Each number is 50 + 10 x the weight over the matrix's rms, rounded and kept within 0 to 99. Layers, rows and columns count from 0.

# layer 3 MLP gate, 448x160, rms 0.0967, rows 93-122, columns 0-79
43 40 66 51 45 47 32 38 53 62 52 47 44 48 61 40 37 31 35 58 36 59 56 54 52 64 61 44 64 70 48 38 39 51 48 58 59 46 47 48 55 58 58 44 55 72 47 49 41 63 34 52 39 48 63 37 57 64 64 48 48 50 67 54 50 46 46 50 48 57 49 40 64 41 57 57 37 59 57 48
31 71 43 52 40 56 52 27 29 45 56 63 38 37 46 51 54 63 50 40 34 53 47 45 26 58 64 58 63 48 51 72 44 46 52 67 40 31 58 39 46 69 38 35 36 63 44 43 62 71 51 47 54 41 42 49 65 39 38 48 52 37 58 63 35 35 48 36 47 47 58 64 50 45 58 79 63 58 32 69
52 49 73 74 57 62 47 45 46 29 40 46 51 42 52 59 43 36 39 61 37 55 47 55 36 63 52 34 49 58 43 45 51 51 37 26 50 49 48 61 42 48 59 61 50 34 53 60 48 42 47 41 53 56 40 42 54 66 52 37 52 33 56 44 37 58 42 55 58 48 42 63 50 37 49 47 49 49 38 52
42 67 40 60 64 55 43 36 35 29 56 59 42 47 46 57 57 65 55 54 52 65 46 46 49 66 50 62 55 54 58 58 46 45 58 52 68 49 42 38 64 68 52 57 58 67 54 51 54 73 48 59 49 48 39 58 49 35 61 64 57 62 44 29 40 36 39 52 44 34 46 52 58 54 44 44 55 46 55 50
41 34 55 32 44 52 48 67 45 72 39 68 63 43 61 50 57 42 40 36 56 48 37 74 49 77 41 47 41 33 24 49 59 43 34 35 49 31 59 47 52 54 39 36 45 48 59 44 47 56 36 46 77 58 36 67 68 51 67 44 57 57 45 34 47 47 53 45 28 55 58 50 42 45 55 51 38 27 40 50
62 65 31 46 61 77 25 47 53 55 53 48 51 33 53 51 38 60 41 37 73 30 41 49 37 42 40 38 39 49 44 54 27 59 53 47 62 57 54 65 48 49 65 48 43 53 57 46 58 57 48 38 45 47 62 39 57 45 45 56 45 50 52 65 49 52 55 64 39 43 54 56 56 54 59 33 51 54 47 48
61 58 39 57 52 73 57 45 46 44 57 53 64 54 70 57 39 59 44 56 50 43 36 61 65 37 51 35 26 39 59 26 62 38 48 41 38 42 63 48 58 60 44 53 64 37 49 34 53 49 57 46 39 44 50 46 42 47 40 37 47 55 49 41 42 60 48 70 48 53 65 43 52 51 40 44 57 35 48 47
48 54 54 62 46 57 59 60 47 62 56 50 76 59 50 51 38 38 50 49 40 37 48 44 54 57 20 42 46 42 54 48 53 64 48 51 48 65 61 59 40 70 60 58 53 36 67 52 54 68 56 42 54 56 53 51 52 54 55 54 37 31 52 48 55 52 61 44 59 69 46 59 55 54 43 71 52 46 45 58
71 69 37 50 37 47 59 50 44 61 48 32 54 66 34 31 48 61 43 39 32 68 44 38 45 49 53 67 61 48 39 69 52 44 42 66 61 46 29 42 45 40 42 35 45 55 48 43 36 49 47 30 40 54 54 56 52 64 38 49 44 43 66 61 56 42 22 57 57 39 38 55 41 46 44 54 38 54 37 66
63 46 31 51 54 61 51 58 68 46 53 53 67 26 44 47 62 78 44 39 52 25 51 52 51 53 53 53 51 60 46 50 55 40 58 41 57 40 59 51 62 47 44 47 45 46 53 49 61 69 49 59 54 45 52 45 43 69 53 58 59 49 54 55 58 50 37 45 36 44 21 54 39 42 47 56 46 51 31 49
43 52 43 44 57 41 48 53 44 51 34 43 38 41 50 50 44 59 24 47 54 47 43 64 51 56 49 48 40 52 38 51 53 39 48 61 64 25 51 49 49 43 54 47 56 54 38 43 55 54 51 53 71 59 47 70 75 42 54 53 19 60 62 55 56 34 49 47 50 53 68 45 25 48 34 28 49 50 54 52
55 52 43 53 58 53 67 48 46 53 69 59 52 38 43 57 55 57 44 55 48 37 49 50 54 50 79 29 52 50 54 37 60 62 61 68 58 59 59 43 54 66 71 49 47 56 45 51 36 59 55 42 35 58 44 41 55 59 42 49 49 57 34 34 45 56 51 57 54 40 57 30 61 60 61 63 56 60 37 53
55 43 43 48 44 44 65 56 42 53 43 38 61 48 50 46 52 37 38 61 54 39 54 47 60 52 48 37 32 39 43 52 46 55 54 74 53 51 58 63 47 44 46 44 47 54 45 41 62 67 49 48 39 63 54 60 44 45 57 59 52 37 59 42 65 45 50 51 51 51 61 45 58 46 63 66 29 62 49 64
37 56 59 51 50 68 53 56 45 68 59 56 54 52 60 62 62 37 59 66 50 43 66 35 40 62 47 45 30 42 58 53 66 45 54 46 43 50 56 49 46 46 34 64 57 55 58 38 50 58 59 40 45 48 54 35 36 19 44 64 48 38 42 44 37 42 42 50 49 50 53 63 52 61 48 53 47 50 37 36
46 41 43 58 34 64 51 56 48 45 45 64 56 60 55 30 62 35 53 45 37 71 51 44 41 52 52 34 60 54 48 49 58 58 39 58 56 52 64 45 43 55 57 46 40 57 55 62 73 72 50 52 47 34 60 58 33 67 62 60 68 57 69 45 59 44 37 42 68 49 27 56 65 47 64 51 56 58 49 55
41 55 49 42 57 50 47 55 40 47 62 48 45 48 51 53 45 69 57 64 40 52 56 34 64 53 45 40 53 38 46 51 62 46 45 54 55 63 56 58 59 44 41 23 58 51 46 55 49 51 64 32 38 51 57 58 35 53 46 59 55 57 58 59 62 56 48 54 50 44 61 44 70 47 57 34 55 31 32 50
45 49 58 44 40 51 64 56 55 61 45 54 39 66 52 69 50 44 53 36 53 42 50 43 36 63 52 57 58 53 49 41 38 60 51 41 51 49 51 53 48 50 57 59 54 35 66 49 42 38 36 64 60 39 50 37 50 48 60 48 43 48 43 39 45 62 64 41 61 63 62 50 56 58 58 43 43 54 54 43
45 39 52 50 44 50 58 58 34 48 69 36 46 49 69 60 49 54 53 41 36 44 73 42 47 63 56 35 52 49 53 54 47 47 46 45 50 41 49 52 43 46 50 32 65 48 38 35 51 45 35 51 43 62 50 53 64 58 36 47 51 59 48 42 42 44 43 33 52 29 46 42 55 52 59 46 49 46 36 46
32 68 54 47 38 40 51 50 62 66 24 42 57 44 66 58 57 54 64 49 54 45 62 46 57 67 54 53 55 41 45 28 41 44 47 49 39 44 56 60 58 62 58 42 64 34 65 56 43 43 40 51 45 59 34 61 30 47 47 44 45 47 54 61 62 56 50 36 45 43 49 50 46 43 48 46 33 56 43 36
53 39 47 68 50 47 70 38 53 54 60 41 59 54 42 31 47 72 52 49 52 44 57 30 48 63 33 28 43 37 48 36 51 63 39 60 60 62 50 40 28 59 49 46 31 48 51 60 46 61 42 54 68 46 43 48 58 54 65 34 33 58 77 53 76 39 51 56 59 47 44 41 58 36 55 46 57 49 50 57
40 47 26 33 61 44 68 59 29 48 26 49 42 60 53 55 50 51 34 46 60 59 51 50 38 59 51 74 39 64 51 62 62 61 32 56 52 45 48 49 44 55 57 54 42 48 35 49 52 81 48 41 44 28 51 45 42 57 49 44 27 66 58 54 64 32 52 46 53 48 40 62 47 40 46 58 71 59 58 60
53 50 71 61 71 68 61 49 54 56 62 42 55 45 55 41 44 57 44 61 42 42 45 53 41 76 54 41 55 41 59 33 61 36 38 41 37 36 50 58 63 58 56 51 58 43 44 54 46 54 41 43 53 40 53 38 33 41 69 38 54 48 39 69 60 59 25 51 45 47 36 49 45 45 55 35 61 37 58 28
41 53 44 51 60 47 56 51 67 50 52 46 30 42 53 49 45 47 37 47 44 43 39 27 68 51 72 35 41 47 39 60 35 36 52 27 54 67 50 59 50 42 51 52 36 54 42 41 36 62 45 48 49 43 41 58 47 58 37 56 37 37 62 63 36 51 36 24 38 23 48 47 41 56 35 34 29 55 57 49
37 66 48 53 71 57 53 49 41 54 58 35 41 45 54 28 43 52 62 48 50 69 32 47 54 54 52 37 34 34 44 59 35 56 33 45 43 56 40 66 29 59 40 53 73 47 58 51 57 61 54 51 68 35 49 43 51 51 46 43 51 47 42 58 42 54 53 36 41 46 38 53 42 52 52 50 52 60 32 55
61 42 47 52 53 46 49 67 54 54 48 40 44 40 67 42 50 51 49 57 41 44 55 73 53 60 53 61 41 65 45 50 43 39 37 42 47 52 49 48 62 35 54 48 53 42 29 64 60 65 60 47 65 51 52 41 57 55 57 61 44 35 61 69 62 52 49 49 40 34 44 62 45 55 60 56 65 53 39 43
55 48 67 47 54 55 41 58 73 38 41 47 62 50 67 58 46 51 46 61 48 31 45 48 55 53 29 45 38 48 54 56 36 51 47 64 31 48 55 64 34 39 49 55 48 63 44 47 41 52 52 61 58 64 61 43 47 70 56 35 44 37 46 54 65 36 39 55 52 31 53 41 60 32 58 66 55 58 51 67
50 48 55 49 57 46 61 45 46 49 61 51 47 45 68 66 55 58 62 50 38 39 52 53 31 65 51 37 50 40 58 60 59 64 48 45 44 53 57 67 47 40 49 44 59 48 45 41 50 49 54 51 61 47 58 56 30 63 41 55 50 57 38 40 55 44 59 53 54 48 60 67 54 27 53 55 33 36 56 55
49 47 44 77 38 46 34 57 40 53 52 41 40 38 63 61 41 57 57 46 34 51 56 43 56 57 33 45 68 49 37 54 48 59 63 49 56 52 45 30 31 71 51 43 39 55 66 42 57 56 49 55 58 37 61 58 55 50 70 37 42 42 55 65 64 49 60 53 50 55 44 44 57 27 63 63 42 37 47 40
38 48 45 41 55 43 48 53 40 34 46 64 40 45 49 42 49 56 59 47 44 54 52 23 45 60 60 56 57 39 37 57 42 59 31 66 61 39 48 41 50 54 52 53 48 57 42 52 66 68 38 45 38 46 51 34 45 37 41 44 38 48 57 46 72 28 46 44 59 47 58 66 44 58 49 45 63 59 47 51
44 55 46 32 54 50 55 51 21 66 54 58 54 48 51 55 52 64 61 48 41 75 48 50 62 75 58 44 44 42 40 53 47 54 49 58 58 50 49 49 50 50 39 28 47 35 41 26 57 65 26 27 53 43 34 52 51 51 55 38 60 52 64 45 64 36 51 52 53 41 50 71 54 58 35 48 48 49 39 65
# layer 3 MLP up, 448x160, rms 0.0917, rows 93-121, columns 0-79
69 57 48 60 56 43 38 49 37 43 68 54 58 65 50 41 49 60 48 51 48 55 53 38 44 64 50 47 57 44 54 42 55 51 57 54 37 40 71 65 52 35 30 40 53 38 53 27 42 41 61 44 43 56 44 45 63 49 53 26 54 48 50 47 65 62 49 41 50 60 30 52 41 56 53 30 73 65 59 51
57 46 66 54 49 55 46 49 66 49 37 59 55 64 40 40 40 64 39 60 38 43 51 52 36 30 49 40 52 45 63 44 64 48 58 39 33 50 67 55 64 41 76 54 60 52 25 51 60 51 36 33 35 42 40 51 49 47 51 27 57 59 58 59 80 54 49 44 45 48 49 61 48 51 47 55 65 44 63 58
62 53 53 53 41 48 53 60 52 43 67 36 43 44 48 57 50 53 36 56 26 54 53 37 47 51 31 41 52 37 53 48 56 44 54 40 49 51 66 59 56 38 56 44 49 71 47 47 66 33 33 67 45 58 64 47 45 49 49 56 50 37 44 59 50 54 56 64 54 36 61 56 54 33 43 51 36 59 61 63
53 49 58 49 61 28 58 50 36 50 44 46 54 52 49 41 53 50 56 50 60 63 46 67 38 50 59 58 42 52 39 47 73 64 44 47 47 47 33 52 59 59 62 46 42 31 55 58 39 69 87 48 80 54 40 46 59 42 63 43 44 53 55 37 43 54 68 36 65 54 57 46 62 45 39 46 52 50 47 33
41 56 60 23 36 52 23 39 46 64 46 49 44 54 51 72 57 48 68 38 64 52 50 42 63 66 59 47 52 48 67 55 54 55 49 69 51 37 32 58 56 58 47 44 52 54 69 41 69 41 62 52 56 63 44 50 43 53 64 50 61 46 32 59 56 43 49 31 58 56 53 59 39 46 18 38 45 38 61 44
62 53 53 45 70 56 48 81 44 41 52 52 60 48 54 54 22 61 39 59 50 43 44 64 47 55 36 40 63 61 48 47 32 56 54 53 32 41 55 58 48 52 50 53 48 34 78 50 44 42 63 60 72 59 37 43 45 39 52 43 43 42 45 24 30 40 29 62 52 51 50 37 42 44 56 49 46 51 54 37
55 51 50 59 59 52 47 53 50 48 62 44 64 56 49 62 49 51 41 56 53 57 73 48 74 59 39 33 60 39 56 29 53 59 49 56 41 53 43 70 72 48 55 47 53 48 41 44 60 46 52 40 53 59 51 52 43 40 40 55 59 64 31 55 39 52 69 68 44 48 45 43 55 34 70 34 62 54 41 24
44 30 47 58 57 45 53 51 37 39 61 56 41 62 51 37 53 44 59 51 37 63 54 44 52 57 43 50 47 42 53 44 45 60 50 50 52 51 52 66 36 46 58 42 54 53 53 44 55 63 45 53 43 51 50 51 54 43 44 49 54 66 50 31 69 49 49 32 37 61 42 31 56 48 65 63 30 49 58 59
67 59 73 42 32 43 39 67 56 61 67 57 60 73 78 50 65 48 54 51 46 58 40 32 50 42 42 44 61 43 41 55 60 36 59 43 32 44 39 58 54 67 38 49 57 47 56 55 31 47 39 44 35 60 60 54 43 51 55 34 38 70 61 37 64 64 41 48 47 65 44 39 42 40 42 32 51 50 49 51
62 40 58 42 52 56 34 55 60 60 74 50 43 46 56 47 65 41 69 46 56 50 39 49 40 35 38 62 46 49 57 30 44 63 39 50 53 43 50 48 53 36 42 56 63 45 64 50 53 46 39 50 59 45 61 38 65 53 59 51 49 55 48 69 52 55 44 58 48 64 52 53 54 41 43 36 57 52 70 54
56 42 53 57 46 54 63 24 73 51 58 47 39 52 45 54 40 56 58 61 56 45 50 61 65 59 42 41 47 45 42 60 56 51 67 36 57 50 39 73 56 46 57 36 38 59 50 67 52 64 44 37 48 67 40 81 39 61 49 47 40 67 26 51 42 38 47 58 43 60 52 43 34 43 38 40 36 30 49 64
61 54 65 62 58 44 40 53 46 57 19 30 57 42 49 44 49 39 55 63 56 47 41 34 60 47 42 30 34 39 28 48 60 41 46 55 32 47 56 67 61 34 39 48 38 39 43 54 51 48 58 43 38 42 48 36 54 56 36 41 40 53 45 45 36 46 46 48 21 22 54 54 67 46 46 40 51 62 53 64
51 54 55 55 55 48 57 41 64 70 56 48 45 54 46 55 54 50 33 41 42 55 35 47 72 49 31 63 48 47 63 38 42 41 66 43 71 55 64 55 48 34 42 55 45 65 50 43 46 45 40 47 65 42 43 46 29 52 51 45 39 64 47 60 57 66 56 39 45 51 61 42 48 39 60 49 59 39 78 41
55 52 25 52 37 62 64 51 58 49 37 40 49 56 61 33 56 53 45 48 57 68 30 44 30 48 50 54 63 56 58 66 51 33 49 46 51 42 58 50 44 43 54 58 46 41 58 50 54 61 53 53 43 64 51 64 43 60 43 58 59 50 33 51 54 45 50 56 66 49 60 51 48 51 67 45 55 47 55 44
32 53 71 36 62 54 65 49 55 35 39 48 57 50 65 56 45 53 49 51 48 40 49 51 48 61 30 29 62 55 46 70 40 51 51 41 47 46 41 41 41 57 69 55 27 59 32 55 61 46 37 55 51 35 59 48 46 39 53 27 52 72 63 43 41 44 57 44 49 60 54 63 60 68 38 66 60 55 50 56
52 71 37 42 46 60 69 62 53 67 51 55 41 47 59 50 69 40 50 58 60 54 59 51 47 40 48 48 25 63 45 52 47 55 33 52 42 57 67 50 55 54 45 40 53 52 36 53 46 42 60 38 30 43 37 46 50 47 50 45 42 47 33 28 53 54 41 49 66 47 63 53 49 53 66 55 42 53 43 33
44 47 51 62 39 52 50 53 53 57 71 49 65 51 50 58 59 55 40 52 47 61 52 66 37 52 69 53 46 49 50 51 73 74 34 45 41 59 50 51 55 56 55 46 39 47 43 55 37 42 67 49 59 66 35 55 40 49 58 36 39 50 44 61 60 61 43 58 48 50 44 59 48 63 37 59 54 51 55 67
65 47 43 38 61 56 52 30 43 43 67 51 48 48 71 48 46 59 54 40 48 47 47 50 64 57 38 57 58 46 38 51 66 57 58 31 41 42 66 57 40 35 35 59 49 37 37 43 43 59 48 33 53 27 43 47 47 56 35 50 39 55 31 34 49 60 48 43 58 36 37 42 46 58 56 43 56 42 29 54
41 53 51 75 56 60 66 47 32 47 34 50 62 58 62 58 38 75 41 65 57 41 45 38 62 43 47 41 49 42 53 51 32 62 48 49 52 48 54 49 56 56 50 39 46 57 54 24 58 45 34 49 33 55 59 50 58 45 53 58 68 43 41 54 57 43 34 41 56 44 44 44 51 72 41 61 44 49 60 28
44 56 47 36 24 45 35 50 54 46 41 58 50 51 59 49 58 37 61 48 50 57 53 43 46 56 50 49 41 40 36 58 59 62 12 53 31 52 40 53 70 47 39 45 47 42 55 54 55 61 68 51 36 57 45 64 54 53 38 55 53 54 48 62 45 33 54 35 51 67 47 57 39 53 66 45 42 52 44 51
60 48 47 61 60 44 41 59 56 49 48 59 57 55 50 68 46 48 49 49 52 56 58 47 71 44 59 51 66 54 44 46 44 43 64 55 60 57 59 67 48 58 40 46 42 60 67 53 47 48 64 37 67 41 46 55 44 36 46 69 53 48 58 61 50 43 57 41 39 44 44 51 41 64 44 69 59 57 35 53
45 63 48 47 43 51 43 60 41 49 35 62 74 46 46 39 51 45 48 61 53 68 58 39 40 42 40 46 34 42 44 24 43 48 53 39 54 70 62 43 44 46 55 53 53 35 37 51 51 61 65 42 40 60 42 39 58 45 42 57 52 43 45 55 53 45 59 52 48 34 46 36 59 39 49 49 65 67 47 56
57 36 47 72 41 40 74 46 47 54 69 56 42 36 52 61 57 54 56 41 54 51 44 43 69 48 55 43 46 50 54 53 58 51 47 41 43 38 60 43 49 48 61 64 30 53 40 39 41 40 32 46 49 42 49 44 52 61 45 47 44 58 25 49 52 55 37 48 41 55 38 48 56 65 46 37 47 56 67 43
29 47 47 40 49 56 34 47 37 64 64 61 40 34 67 57 57 50 50 48 51 62 72 50 73 47 52 65 41 59 50 48 53 43 56 37 59 47 69 40 45 50 42 54 51 53 48 39 51 56 38 48 38 26 45 51 48 47 51 39 54 53 54 44 47 51 42 34 40 53 56 50 47 29 37 45 51 52 48 52
60 31 48 55 57 52 63 79 44 53 48 52 73 66 42 50 55 56 46 59 58 58 34 56 58 30 42 28 62 34 60 34 45 44 45 56 56 36 51 56 55 44 42 58 54 30 59 50 42 42 59 70 51 48 53 44 35 42 50 46 43 59 54 62 59 52 61 53 64 59 56 46 51 53 52 55 53 69 48 47
56 39 59 57 43 46 69 61 55 60 46 62 66 53 57 48 33 58 33 33 55 47 28 51 42 28 49 50 58 70 55 35 47 63 51 38 50 38 51 57 46 43 33 62 41 43 52 26 50 59 48 56 45 56 41 65 52 63 72 46 48 47 40 62 65 47 45 47 36 49 40 49 59 66 42 58 48 41 60 54
55 69 40 34 53 65 47 45 56 61 50 44 51 49 55 59 69 56 66 60 38 44 38 50 44 43 61 53 42 40 44 53 53 48 70 48 50 54 57 39 43 51 61 38 53 28 44 50 48 73 61 45 31 43 59 58 54 45 59 61 27 52 51 58 37 35 67 64 66 54 56 65 50 43 55 49 55 46 63 31
45 48 37 45 28 58 47 64 59 43 51 62 51 51 34 49 71 48 25 51 49 30 58 65 36 50 65 47 48 53 54 43 45 40 55 58 54 59 60 48 54 52 67 60 51 58 68 28 53 70 38 51 46 67 53 44 41 40 67 48 53 40 45 59 65 53 34 60 49 47 58 58 53 49 52 50 65 56 50 36
48 51 29 53 50 45 50 52 44 32 32 48 49 60 54 56 38 31 67 64 49 51 46 52 46 57 45 39 39 60 45 58 43 57 49 51 64 44 42 51 33 59 53 50 55 50 35 48 50 37 24 45 38 58 50 59 62 41 50 69 40 62 34 59 74 40 34 56 53 78 59 19 59 61 50 54 63 39 45 63
# layer 3 MLP down (transposed), 448x160, rms 0.0934, rows 93-121, columns 0-79
49 45 48 42 52 58 59 56 54 48 51 45 34 54 48 49 52 41 59 72 45 46 28 56 55 57 47 66 32 65 56 52 69 50 70 37 48 44 40 41 35 56 76 43 38 39 52 60 41 50 51 73 54 40 34 41 46 58 51 40 55 34 47 61 36 47 52 59 46 54 59 61 53 52 58 47 41 49 54 53
51 57 50 53 53 55 53 54 45 64 67 47 64 44 70 38 51 48 65 54 55 39 40 53 63 55 51 54 64 47 50 40 60 54 48 54 74 55 65 80 51 36 52 59 23 61 57 51 45 62 42 56 41 52 59 58 54 52 36 36 62 55 81 42 52 52 47 50 46 57 53 44 26 36 46 63 57 43 40 51
57 53 57 51 48 44 48 46 49 60 53 53 54 50 40 55 60 44 48 56 57 52 48 51 55 58 50 56 47 63 40 59 51 59 28 33 42 38 55 61 51 48 56 50 44 58 39 46 44 53 49 48 56 55 57 48 46 66 37 47 59 36 54 68 33 54 60 62 60 61 46 59 38 42 51 56 55 42 44 53
42 64 43 55 54 59 42 53 53 64 46 59 45 40 56 51 46 39 45 51 46 40 56 41 52 63 33 58 53 68 50 56 36 36 55 36 47 56 50 43 57 64 58 49 53 64 47 47 42 33 33 48 30 64 24 49 62 49 40 57 42 53 50 59 48 38 45 64 34 35 40 46 35 51 55 62 58 42 53 60
61 39 46 35 50 41 53 46 39 48 62 50 56 42 51 70 46 80 55 56 51 42 62 37 60 47 35 54 51 57 33 43 52 70 37 74 50 73 52 23 42 51 67 40 50 42 42 49 54 65 51 58 71 36 52 48 66 60 53 47 41 42 41 56 56 45 38 41 50 49 50 62 55 33 61 51 43 47 50 61
41 56 42 47 33 46 58 67 42 40 46 52 55 51 50 59 51 49 57 42 62 51 46 66 48 31 48 37 45 45 45 60 49 56 67 51 52 51 62 63 54 55 59 59 47 50 50 60 51 53 61 50 55 61 58 36 65 48 56 33 40 51 47 43 53 65 52 56 42 54 48 53 46 52 50 54 47 40 55 60
49 52 44 57 43 51 60 60 35 46 46 65 49 48 35 64 47 42 59 62 49 52 38 37 40 39 48 48 44 46 51 44 50 49 69 67 55 49 53 99 46 49 41 55 61 50 55 55 32 44 54 55 47 33 73 60 46 56 44 68 45 49 57 49 53 57 47 73 62 44 67 38 43 35 56 37 62 61 44 41
54 45 48 72 69 59 48 51 63 51 58 38 67 59 39 46 45 60 53 34 60 45 52 58 56 58 48 40 53 48 44 39 57 50 63 68 44 55 44 51 66 62 50 32 48 42 49 65 56 38 40 51 53 47 43 54 40 52 52 56 43 45 39 54 54 62 56 51 33 50 41 67 52 57 51 68 47 54 58 60
56 55 47 44 39 44 39 38 48 40 54 46 56 48 52 42 50 57 49 51 49 52 43 37 69 51 73 40 36 56 42 60 63 53 47 51 65 45 43 55 59 47 63 58 56 44 50 69 62 56 57 36 49 49 33 39 57 42 52 58 48 56 62 79 44 48 38 65 61 61 70 59 47 48 60 52 38 53 50 56
66 51 50 56 52 54 42 47 66 38 35 71 60 50 68 50 54 64 48 40 53 44 69 64 48 53 42 41 70 66 44 50 68 44 58 73 54 55 49 78 38 39 43 44 60 55 58 47 64 43 43 40 45 45 47 54 50 56 39 45 42 58 62 53 60 44 42 48 61 41 43 57 60 62 53 56 46 52 51 66
50 23 48 70 46 56 49 52 42 57 60 53 53 57 39 62 40 51 53 69 43 37 60 49 60 36 43 50 61 44 61 55 31 58 60 39 49 35 69 31 49 48 55 53 61 56 69 54 44 55 37 47 48 36 39 48 52 50 38 55 48 43 54 44 54 58 63 51 38 43 47 49 36 48 37 39 57 52 37 41
43 45 36 60 44 42 39 42 49 42 46 40 49 35 41 65 62 64 48 47 47 58 62 68 64 47 54 52 56 43 52 38 60 47 60 60 43 39 46 67 62 56 54 45 61 53 40 63 40 63 51 50 52 54 53 29 52 57 42 51 39 58 40 38 46 47 47 49 57 56 54 56 58 48 52 54 71 58 48 43
52 42 54 29 54 49 45 28 33 48 44 45 50 53 48 45 58 36 58 45 55 44 45 68 51 51 47 57 47 35 42 60 59 56 57 46 49 49 54 29 52 64 53 59 54 38 52 44 48 57 36 54 60 62 42 40 67 57 45 30 47 54 41 43 69 48 33 51 63 60 48 51 46 45 54 54 50 27 45 56
47 29 59 34 46 41 40 38 55 38 48 56 67 50 45 46 55 43 44 46 54 54 58 44 50 48 67 49 46 49 56 51 33 48 30 56 61 49 33 42 46 50 54 40 31 45 34 48 63 64 66 51 42 37 46 57 56 26 50 54 58 47 49 53 36 61 37 47 47 44 30 62 52 63 45 68 50 39 49 54
53 66 36 47 55 44 48 51 70 44 40 50 53 50 60 53 62 45 51 42 50 54 59 45 46 56 52 55 58 65 33 29 73 51 34 64 55 59 39 39 45 43 38 31 62 42 49 46 57 46 72 56 45 56 55 60 43 57 26 64 58 58 32 49 62 55 39 54 61 46 38 58 58 57 52 43 47 42 57 50
61 53 55 45 29 50 48 56 53 58 54 57 48 41 59 39 66 52 50 57 53 60 52 43 36 48 67 52 46 49 47 55 43 55 61 31 45 45 63 73 67 60 47 47 51 57 45 65 48 51 49 42 38 35 55 67 25 52 55 63 46 53 50 57 72 38 53 52 45 41 46 46 53 45 40 52 38 59 43 53
59 49 45 40 52 40 55 60 49 70 46 52 45 49 54 37 42 57 44 47 39 46 42 40 37 35 50 46 38 51 55 41 36 51 55 48 64 57 52 61 52 40 49 62 48 40 67 41 38 42 56 49 46 49 53 50 47 48 60 39 54 51 53 44 45 54 62 43 52 43 49 42 54 52 59 41 42 44 50 50
45 40 68 35 25 36 41 55 37 39 56 40 58 52 50 40 57 23 49 54 49 61 58 64 70 50 49 41 63 56 47 35 49 52 46 50 56 39 53 56 56 47 41 36 39 54 47 53 39 56 39 51 57 51 45 53 44 45 38 40 43 47 37 51 56 57 49 39 45 42 43 49 43 53 45 48 56 51 61 45
31 55 46 54 50 46 35 71 52 40 46 54 57 55 45 50 51 49 50 37 48 38 47 37 47 50 46 31 57 33 38 45 62 67 47 52 50 37 48 59 54 49 47 54 39 60 35 64 54 38 51 52 49 59 51 62 68 53 49 48 54 59 67 46 54 55 35 57 51 47 52 57 47 58 55 37 58 62 69 69
54 68 34 52 50 50 49 45 39 41 64 49 32 49 65 47 51 60 53 50 61 44 39 45 56 70 59 55 50 53 49 46 48 52 60 50 42 45 31 48 54 40 67 42 41 42 57 40 44 70 39 66 48 48 37 48 37 37 60 60 45 73 52 54 50 51 31 40 47 33 45 48 57 40 23 34 49 62 46 58
50 48 57 46 54 52 51 74 44 69 53 48 39 48 45 37 46 46 67 41 48 58 63 55 36 59 43 46 47 59 54 49 42 50 47 47 52 53 42 44 54 58 41 56 56 31 52 48 37 50 35 50 33 43 61 52 57 48 45 57 50 32 52 58 62 63 51 46 62 65 46 42 46 40 55 60 52 39 57 56
52 49 47 50 49 49 68 67 34 50 58 69 47 48 38 53 40 36 41 65 65 36 64 62 40 39 45 47 48 40 58 49 43 42 37 51 57 67 49 81 55 50 54 54 47 49 44 44 47 51 54 54 34 42 47 27 52 38 69 61 35 43 49 32 51 51 62 49 47 40 55 32 58 46 53 47 61 35 53 59
57 50 66 40 43 38 45 57 51 65 37 55 57 52 52 39 50 40 39 52 50 50 59 71 44 48 42 58 50 48 43 43 41 55 45 63 63 57 48 62 48 53 73 45 36 41 40 61 54 53 55 67 48 43 63 54 66 51 41 57 58 48 62 52 41 55 58 60 54 57 27 34 51 65 51 70 64 53 49 48
54 52 58 40 49 41 44 48 44 38 45 64 59 59 40 59 52 52 40 60 50 48 64 56 41 42 43 58 48 59 76 66 56 46 60 44 61 37 50 07 66 53 62 56 38 55 54 47 38 46 48 60 25 55 58 40 42 57 53 58 51 42 57 39 54 54 52 53 61 70 42 33 44 50 42 52 39 61 52 53
55 45 58 43 41 48 50 64 54 44 56 47 44 36 58 38 47 35 51 58 40 46 44 50 44 60 54 51 56 62 41 33 39 48 65 53 48 42 44 99 40 43 52 52 40 50 47 64 58 55 56 52 57 52 51 40 55 62 59 55 71 45 54 50 52 66 56 48 52 47 40 67 48 51 57 47 72 47 37 55
60 54 60 39 34 39 48 41 40 41 62 38 53 38 55 51 38 50 47 47 61 57 64 45 52 48 52 37 61 54 43 33 62 48 52 49 49 53 49 00 62 55 54 50 52 37 57 47 70 39 38 33 46 56 58 61 46 42 56 41 45 68 62 33 57 32 56 56 41 51 42 62 36 50 35 40 46 48 66 49
59 51 33 60 48 39 52 38 52 43 51 52 48 43 58 54 57 43 52 53 39 55 44 52 48 53 62 61 64 52 56 46 42 64 55 39 35 51 66 65 42 57 72 55 53 48 40 37 48 60 49 66 40 48 56 62 47 52 44 49 60 44 56 56 33 43 62 57 40 49 53 52 55 36 61 45 33 37 48 45
48 37 43 44 49 43 48 27 42 61 46 48 58 60 61 72 37 53 50 59 37 61 49 57 50 26 46 45 50 48 57 44 67 52 51 48 52 37 39 46 51 49 53 57 43 33 54 49 38 55 45 56 52 46 47 37 47 61 39 58 49 52 61 59 62 45 55 64 48 54 68 52 51 46 44 53 54 63 40 55
61 50 51 64 50 33 46 50 59 41 67 39 36 46 50 37 61 55 46 46 59 61 29 52 32 32 32 23 47 52 69 43 43 64 49 51 48 50 71 37 46 63 56 63 47 33 38 44 37 48 68 61 51 53 69 58 41 53 45 52 35 44 68 58 34 38 44 57 40 44 57 55 64 57 39 47 49 52 58 51